From a checkpoint of a small transformer trained on Wikipedia.
Size: 14 layers, width 64, 4 heads of 32, MLP 192 tanh GELU, 1.02M parameters.
Architecture: LayerNorm before each block, learned positions.
Each number is 128 + 24 x the weight over its row's rms, rounded and kept within 0 to 255. Layers, rows and columns count from 0. Numbers have three digits each. The size before them is the row's rms in percent of the matrix's.

# layer 4 attention output, 64x128, rms 0.151, rows 0-63, columns 0-127
092:132112137117114118137112096113116120146145140151117137136159145159134132118143128150102106184143131111121122124107115126156115157112097124123149093125117151142188147128110126123136134111117154114123117123141146129127135141132135127143119146128136132132122138134135103124112140140110105149176113192062168142172099122109157062151093092141123050132122141196189151115110166085109161116111
120:105138124125108128139116137143171151116108139124108141118108116104142111135146145131161173146175145134127140145140113119100101160159138133097115143123095149127108122139120144136126120122144136126138125106125122129079140134156137147090111142132130121128146113145125134110138121119118115121143140173149179192123127135143140195185175146160124152170135094175071166110130146161162183144199
099:118098145104123151152146141141110124182116137152116124125103192123118121110117134146087114107139125118122149146133106140125116125107169183128127145138082100110106127143126109105153130135126114130138137117142125126103125117097127144123120123099114118132127107154129136117167118146144130123115108128166159147169119078080063131192121133142189157113165130161071116128129165151161193122096
094:101173135096148142161146092126078096149148136157106127142101129081125137125087163153127134160124118149123108159137130119138140150137135124158142070117123117173151124155151122171127120118153125138142137086108136101160125143096094124126128152119154140128121121127132121154120118116102119141118123151148134077119094102098159107194080130132084108096190104120155168102137121095138163107123
083:113142116126169094105147104113140136163133123149119159123107059106104122124154123120128114157102101117116112146141144133121133150122116098157113125141152126142166134089111153170115116142112132147117122140137135130142096124117122121119109112140116154140110138141132104099134122125136116109139160054151124063072088082182086086083139142126114138125113154088152162169142089135115084140149
093:096120121136142116091114093124130128145091118150118130134119104099121122102094118164100157152115116105131112152112148140104115144097131124133137119139164090139158149127121104164089124154078152141140151173118127142142103136127165112144134129138116130105111132126116098137139128159158150121079146110139089131119120115128071154128080174144056150105095121124084120171101070156176154146115
105:111147137107113142167149158125137088125155132110116127129127111113122140171114165097140123078140158137162112104138153119162139110127118140167144118140157120119102101150136137147159103114155109129139151107125113147154144139117101138119117132113132111124130126124130150135120128100121125127114133188174123098145133141170174198105130070089090120130158185157136115130138107079120079085071
095:149128126109152121140135130123151121116109127138122133128129108150144181126176145148102076125116064139133150153128153151161117116063156135111133126136118085120104165087119118111144115132132151112111147142145142112115118133130154101112140087123130162136148119137117107116171110141110122129118130101167115072143099068120073079143097108168177117102168155162124123094131161116113142116111
095:153108151122127131115142141121170102105154139085130112120138130121120129167108131115114151132105135129156136133152135132150153130134102140125140093127117123144118111105124122150149132143131117128107118152139139135132120131138154122139135142124125150144131127141131144121111119120103104122157223164087101098093129095151121201102071143162044158158137163176143163149135185150085136113107
085:133123114174144114104089109115156144134124088134133128145131093157092115122123091115142166125139094135116139161134110137139182142111144151118154106132134118121127159115115164158122099130141117134105100137159138135111098113130187141155132107145114134158108131142136118113135128125108112128167159187099083132157176176126136093086067161123145120142115105095157122134095159120112082174158
089:125123129137131142110118139128141115099100166135171133131111148120119168105132140163126142120113150110118143095099136138104110152130167113082154136133127105153141130162109117102115122110061140094135150155109122117078129119108125116130140107138134109109158092145140106128119096121148107142101130164047126102132115102045084093162085146156101117111133123134135100113125115122105169174148
101:155109136114112071109119182118131152164140116148109095130172150169110108169111096116107105151156115100120106150122119133144130094117132136118124152116116127091141111111140102131174155137123139135134125131155132130115103112122125116106124132121146140138156136142109158158126126134132134114124116145102157136171183083124104094087176071121155143153099148191143120134150163140070176097110
109:153141133129140135142139127120099123179128171169120167129124142122137123149141152125152102187163110108118123143122131126114104124125139124118137142153121091090162146149089092093157143100141153135109101139144124117118163148117150138139104148121153104121160111134109114129124130138123186135152080137088199079109087113142114097186142126107141109130120142142203140132133095117087135149126
108:119127149139109109149115163139133151118156173116160171131102129127119125108171141118176141138192118144127108121120154104105102143146105087152142156132150142098124150159116145147148075129101124144129125117150110134104124131150153133125100107130139137110103134133136122114128106114155142138153091183090154129085101163142134139161110133072191105118173105109145092083144105083119097118141
098:165097129151131106117133169120148138155138157145143107129143160176107136157117096133106126143129131072097141102092128145138092127101108117106128121149135163111126112104104146150119124132121121151136153112125117131121122144141155138156127123118138108123113170131122138122135132146143152118093133166096147120105154090164046173130124119125187167173123166149122093174146207127139113145116
080:131121139143113138142096121128079133126151118091137118151142155149108102083115098110151111124162118164151133200137098136148171097098151172136126128109135079128102120098137124108119125179148140123117119138176140126114136124127127127127143108114122112144142117065124124129142123127095112122122105090133078159122163188103145159106097116133174138134142128095133072135154155093119099116100
099:132131151149158157157125093142112145129130114128133122121103183116179119099117102116094138078120122131126131095102133121090092149142133150148112144151122148135085121147163152108121127123101127138147121133123124150145141116106112132141119113124115114138114104120141109113126166129159165152148072030126159127144145189096130125153168125110163156107107094103143095150126121183145122167128
094:139124132092092132129124164123098103138159107154101145113154090153132124150149111108098054104097127121134124127142112111132129114127153137166115158118112130126134117098139140105115134126117149134124129124111135124121132141127112121113142105114145142114173115109118137137092102132124121119078111114110131179174142093111167124090205081089161122117104116127110172167157138043107124115150
102:121117129150101165141138124135103119150128116091112152111130169150124102151148117108119131098113143135144136109153123125134148082141095168136122135128123150138105108143135113106160118147156065157120098145133106113167153150152119149134138151128162120128112137109136171138105120129123157109209145122118130197155114131146120141100151134105131118144083108152131169184076136143120096121057
083:130163134136109132130122135130143101119122140149110122125136149120159138184113112146122148114083129115109116134135131111124119149116114160134136096134094130145130124146139115136170108142166126119121135124103140106124128112147127108122122155115129117119132130124121125142167134095130122164132132169087125137161134145138112146197074178122077140116106090185144198080090146069049123103151
099:135121149097125152167141119127132108136162127127079138121115121097144133146124138113102115155138125138148142132151129135144107097154150110132121068113114145170116091096139136141108128104152119156133115095112126109156134159117107132109134158132120156136135145146122145136108107133082126105152177132160146153084092075130175131133165092195136115150166109163116183160155177123166174119121
124:141136145131144164140111111130105108129141127147123195123081121095129128122169125122140117131105169142117137137138126118106140138145113100122134141133111159140164155159130112140124141134146101122122112104125141098141127135130117145128131138116150141148140119125137143131110097107109131134126155115069110112117077134097153143106075157133108108088158105045146167195171079096135148165189
068:133128113132159096078145094120126137171086113138118138115132134098153101159144147125091129153081141119132137185147134138110110117089171141122115128117112108135163131087126087101135156162131115141123114145152147121131131131106122120130093132141139120116108140135157105136161121154142110128161155064182140096127140096153100059115149119120132167120083111126141137136130072174089129114111
094:159135107161120147105111117114129109136133158149148107130165125154149103158098092120157122159097124117106116104099115115120109130091087100102121127134139144117149176115115119097109178146124151101094139157129122136127113127124127130139135142099128100124141124095105120147151153108148165145095104128115135085117162111195117151105112140046103153125100168081173140130146113125090121129181
114:122171109147141139122111098129117122065091085120134095135136140112177129137092140136122176088095137131128134096133112140145119170130129143132126104146127112132095124130136158113128105108157173116140121123120147156113149130132130128097108128132095135110130119137123112112137125122123119153104138105109132124147201205141158138142141167131077186144113084129133109079103167173103113098143
100:105126138160138154149109074125155130148146142119129117141118164135102124094109116123153172131160128139149116124145115145144115153141136163093111127127092132116089114126143137128099125121110162130126124133139146144124137145127144132128133133139114128136150124105114101129105144133101138134171110103152111140136148168099110189135115124146142156173109115171109105171112184182189156226165
097:106113132119113113145100128129169143113088145135111172135124118127148146098187142138133121147195116132128146133117133144155108125107103106116112130142121125099113151139134083132154154152131108107118170108137124127145113120134124106111119134120142118142158142127150135121145155134170129119156142192163108131160101126154113136126115093156166053148137106138084104080121085167203151152134
084:100136113098105099087127144134105147121123139117122102134142084138094123107105111167136131167115093114113110119154116127129172155127145144128120109132122131110143137108129151162106130176110176153135127177113150117116109108150120126124126134164119131095139143131149085160089126138125126145105110158097125188115113143135084162191096211139104132126126107137078143099088118090141125117131
074:135092137120122106133156165136166161115140119125147118122106118119113144101125136119115137100147138133139125104115138119129128142139142095141143100100142138122119137114135147159116113101062110133109114113131117171103125110152112129128124097136113130112124126142138121106102109128148094104068186208139082155103117061115144101079147102134160106116156104135071128086131165072156130128137
091:130127139142145100148132129122132141126137133118129132137134138129138151135133146120110135129165113132147114090111148121165124127132121103157163091128131118120114089131134117148164128117103133157139136094141148127154114159125110121101104156147146140129134158128108125134078119122115162125210117189155142113123129173133161096142100079129095078180114158186182084112093127153133098094072
087:156132105142131158106128085100094087142118137162142122134153171104124106161080150130147159193104134101120128138104093133126123140131131107082131069123139152145164128136124143100106137137146170116121105126122133136092126140131104143123145139107142129147148122115116141155113139136114134139136150165113147106156170093136129052109114112137120148149105125140193170149146160111068153103120
110:129145119137154102122154143126145122137155128122124117119119095152117156173147101132089100100038134138136129120152139101117140124131119115160132103109101198141126126094142159163112144130145110117106140117112139116146112108128100155121133114121145136132098148131124106120124095112128099122105115076151134090106109103153099107139130156090108156085144134129114178143114142098114097114224
100:127165113136141155143131096124102114088154130119145089133144134148134137130088123138141153140104167137121118097095078127130136132164115091134142112111156173127150133149127154108100152115128131069127134080128133143124126128132129137145136131134132151138126145120142165147116122120139109142144142117068094118136132163108226133117105120117093085101139127124175133139107178115139086089069
106:126115136127140098118138137134127165104127134097160129136098119090108132067134155125155143149175115169143142151120146144137138131132141081124118146103159122136110140131140123153132145124096098126137135120139126123120113110145123114118136100144140149142112122121143139124128115118119109124116169112166083122088094111105129089060115107181186109113171138042114079108181086145152141122112
104:139094113124114115094133156129113123096078114098166102133137162128124159110128129166104099094074128113118136129104146140162140128109130139108133119125110114123121113117178096131144158098114109147135140146092150121145112090113112117124122123120113137112122127128133131142142138131145125140103113138135082124114172129093089030146119172145117130121113098126113105049082114137081124086156
108:147178113145173104133130120119100141148120095147112127151117101113118119155108155110166147150161142118100140168142127129121129133137151129143129139129160115127138104161105138140133081111219112143158120082147125111126157142132133133133102134141136112128127134152150150125147128125103127150129119092127166078139151202119184112134141112144141161139150134091196095126161153122098089137119
111:162129117124114104094133179132068134107112115089157098130136165118113125148107142133137122122105132138136125123156129138125138120142173136111132127112121105107112096110136110117115077159136147135163135132147130116103128141139137137104141136130128137104145125132106125163125088124105120146090134136093122139077179163084134136163143164153152198158146091096131084106168156136078121058121
103:133154136105118086132124148137145160072155119140134082120152114132166128112107110132145131130150146158119113098135114126112127123154103084104124136116133133157134149123106163112168155089121145104111081132131128165103138086142147124139123119150102167135122128157105121112145142122124138128122121070070181156129113141114189119106194118150111117100151143142128109070141145156112167097097
102:135084110129109144089134132132096144137072083096112168113113125094133069140131164129109165154138106104133153142144133113099119136152128133125120135123135139111160139125103105110129104150129109136143105116132117115097140161160153131135125139139129144105118136130135134120130121156139131127138195156109127175108116109155113101138168180169149150153071052129110189113121088128096124110117
114:147111120145133183144148117128125100120087149106145150125107164107155147137136172137123135115118131089129174113075133126130099126132092121119145112166151133088131136152102107091129115122114100151132149116157120111142129169143133131140122143104140124112132144134149142126130142141151160128106159174137095107080092127170081181169080181169123143158124128139124126134112124115153081112065
106:123094154102089173130107103133108106145164118115112142114126138102129078108114125105119128140134134136165106125146114110133124123152129128149130111118129147122134142147171144137105123139103150124128097141127123141124116131112121106132153137132107160117127128117132153148077151155115128113186172171109092205162138123108199128065132121099150105113141062119102186135121164109148158123114
097:133136136161140083116117117125114143130119131117154104139149174084149113131087145107156165130154165136146139112111138134115111109134128109093132109120150140165116108160154121139105114158110115114152124110151114149127135119120110134109129124144121108148102131122134129149148169145140133132118111105168151136118190179110136124096140105098156199133123125093116026122152119201152149128136
087:081131124136086142149146134131102102137143132113134124128136122112133093109094139104135117084133129163128121150100091097128138101144145106171119150111142091127122127127168161107121160139093137107117129129111101125111104103095105138118153124115112138155107110101096130130136122127156122099073135099201084146119135095154170141095182121105115128120102134093097141075137078130131107068111
099:123143112147158136116100125120109118107096085142119168138109106148103173136163132145094125097101148119100160086127124144141139118122139105134127182130123167145141134137110110122135141118136105120108134115133156113144150146145125115107119118128112139134135151149136159112126113129108122126112119099104080072209130152077141095106108122164116082111117144080149117204106095127152105183121
092:105151111124103138128135138131082125173141134150138108127131151148092110127104123131152123109127144093090100154105128114102124129141135149123128169125135138152170098196134123130138086125123098121124139137100108121140151092118115134171159120117176088120127124123117153143148135115135115129112052086101159138189116127084093114141153129069148138091119149144130121120105122072090118153104
101:147140140137094149150096130139122120113121138120123165112137173146173116152198110115158102114122129130134148127133136118115107085097105169108117156149105122138109130092126111098140136139179112150150122128116112113143185153150132173144131124118139084127119103107134127122149130127131164143168108128109154155061113136171128163140163149094195147148122103119141145125158111114099116135182
106:087150108124137121111142127130145118128109083167099130119119065122120128147103129139088146084085136114112122135134099107117131147126130125160133160139105115111143144131121137141164148123138149136121119139112150134126111113142126124108116132115147134137144120141108116111138103120141131112052140144106131126209151121135110149140140159106022137084105119136080157135077068117126124131118
110:125116119122130139133116101121124110115112139120130142132135110117140171099152139143117091142118097135144140116123123145138119100126138096117124111113134114147124128102131107107089129102127160111149130114101109112145131140123123124128158138139127144120110150115124122111107116163124124106179109084174127134108068123115142000144145103180170055142123095149148151109105143124172107085142
117:108123095123080125099121130126161122116094147115139137109167092123147108146162138112181119134121124138151108113133112109125130090141090109126111146141150129100145146113122121129101165125126118114113129128118129146126112120130116142130119131115120127123140123101128118134150146128160141126148127154173108150089125126212155114078154133060092107149065133133126145089093064145135089067166
105:122143137073114111121119148143151155090148115151102079115140115147156124125103103147089143133137122131122131089118128130098113132116114103135109156124152154142126162146106128131114143134121120101111144131131112143139113137130145103158129133133139146116119143127116137132134178123157139136105130113064157187176100098107138192116154104118091086076124157140078108106133078153153181144075
107:087125121109134062086116134128144165138112113147122112132131100131102133113121115164100154147141094118122127166128132142102164117126130115130126111119147113155136136099102118180128145123104106141146126141145134117144109104136134111130122127157118138128098133145167111115111151141133109115159136109129147120118109116105079062113113129168078099133112159144116073133098065219161158122097
100:085158100172126161149129109136125132111115163100158122137111145163105154087143120155168146104126142158104143128116098129103162089163132143095133148126127122117123134136116138083096137113133111102142140124137113108100117116131124156144144115136103116131114130106129113124173108128138116128127104066167089139107086153101121153210115166166143096133132124114094129125100141144190080128154
121:137119122152127118126127142119161131101147151102171102137141136174079173115140115134161132126133152123128128112113147156162151104142111149110125127127129123130095076094126129131131135088090097135134155145115135140151117120112152119147113117155122123136148141112131137129133140121110128129147127116153065106091134137116111160097101095174121100188118210152146086166116190133149081172128
094:126117167121176109140155122139135146147142132122145123117093156100155120112126134130075138111125124162166116120146148132113149133126155149142152102135102095137089126124139117121166159119091120139110117139160138145150101123087146140128109126128092131135093099160131110119107119106120128137197157122123180081082109123102119121143088138141091162122162155121156093137148089206113174139110
097:151129125115101142136126142130178089075136136122146086119158117152150177132146099136144068078056117164131105083151147124148121150110104153128110113129099099154090125117151126136077140108149139129113129158088138146146124115129135109131131115126126134126127116123118119127138157113125115151109100082157107130128151133131136138118142139093106149105151141116106154088115176111111122123216
110:128120122104101132108094120124158134098128118127103116126158110132118116121124109117158138162152152114131117123149120148117107137114150139110087163128124133129128121117111109131081153137146147116146142143110131122113137126134126111114134146139119108125178123133130122151121160134107137139089126122143116182178166134106158183073176063146124117134117148109074104183159113141175181193182
091:111117146092106130133143129127125116146130166130130111136147138099125117095093139123148111149171091112144089173115128128143144120112146138142124134123159064122135102126124097128135152114132148153144142139111133121137119107105115101116119144117122113129164094086138116137115160111129120133105127182185111117084145077133155132136120087132086113146152173113142105086158072106105165075058
097:135115116169134150116086095110182108140110142122123145143156113173087147138155093120163132137128123110108107137126141144148128139110098190099107142121136155130120100109128116134117122131170114144138143149116120124144150139118133129139124147132121105149124127103150136111156162112136099122185080136166101123154165154161107153123101097103131101176091168158160128140090175136143107187174
088:159090124126148145122138143124103121144130082090120145126109104111112100148120159091094115117128138137161159134136131133118136127112168103149135135127164098113125160097117146106122107154086144110136116118164108161088111159122128110130145100139096143115102135150111130114132096151138107096069191134127112116127146110147123140074130130166162176124144123066116116186182118102127108120085
097:154137123114146126153180154128147133132143141139142074119120166134139154153109135127122111110105136136115123107112134123123109152151120089143122140117119182142117111150123150135129131091130113097092134125118117113118123110126113111105145126092170136146141114128100156136116138092113123145082087115172161064115154060111109116130179100082112188132169173137138137120151175128104179127146
116:102171099157180129155158085124081143158133083163098133135125069145137113132090137115102144118136129133101129139123121099137118155127109132172125124140137127115130140154139190115140095138162164110113120109113117150136130130104107125152125123139114124143121150144118121110135124138128129126091096078170151115193136159175124144157128130091118135089118127115129126144085135129173079135070
109:134131150115153139150155115141095145186160147131106155105096151121147088143144142120104117171140110140152114144156144111085127130138161135139136139129119124129147131122113149117125119155094147130114129148140118140120128142116123168145136118147106125119105123145106119144112110118132142116173112066125209127110077089132135149161168121098139147103120145120156166195168063151102164143105
105:134106138143130094101093160129168163122112090132129173124106096129110116121181108106129137103150119113115113114137174121138110146119113139148130159147131122102130124159160113177159094127130110167127113144117122133139132137154158126124117120127127127123093134158135147107103117141141126117148143169078130161155166154144109100069127129111163114131104097104123111120126109123101121210212
092:111134126124117161152130138135125112124150156108136148139103097146091142093149131127158106114138144144113138120132143122142137128120107160138122130138133145121131139163129128114132102148157088119120145123130108100142140112142127138169159108136157134131120133116136124115153108124130111107094104099126101137129054106127101181163096139111205086072184131107087139091145138038152079140128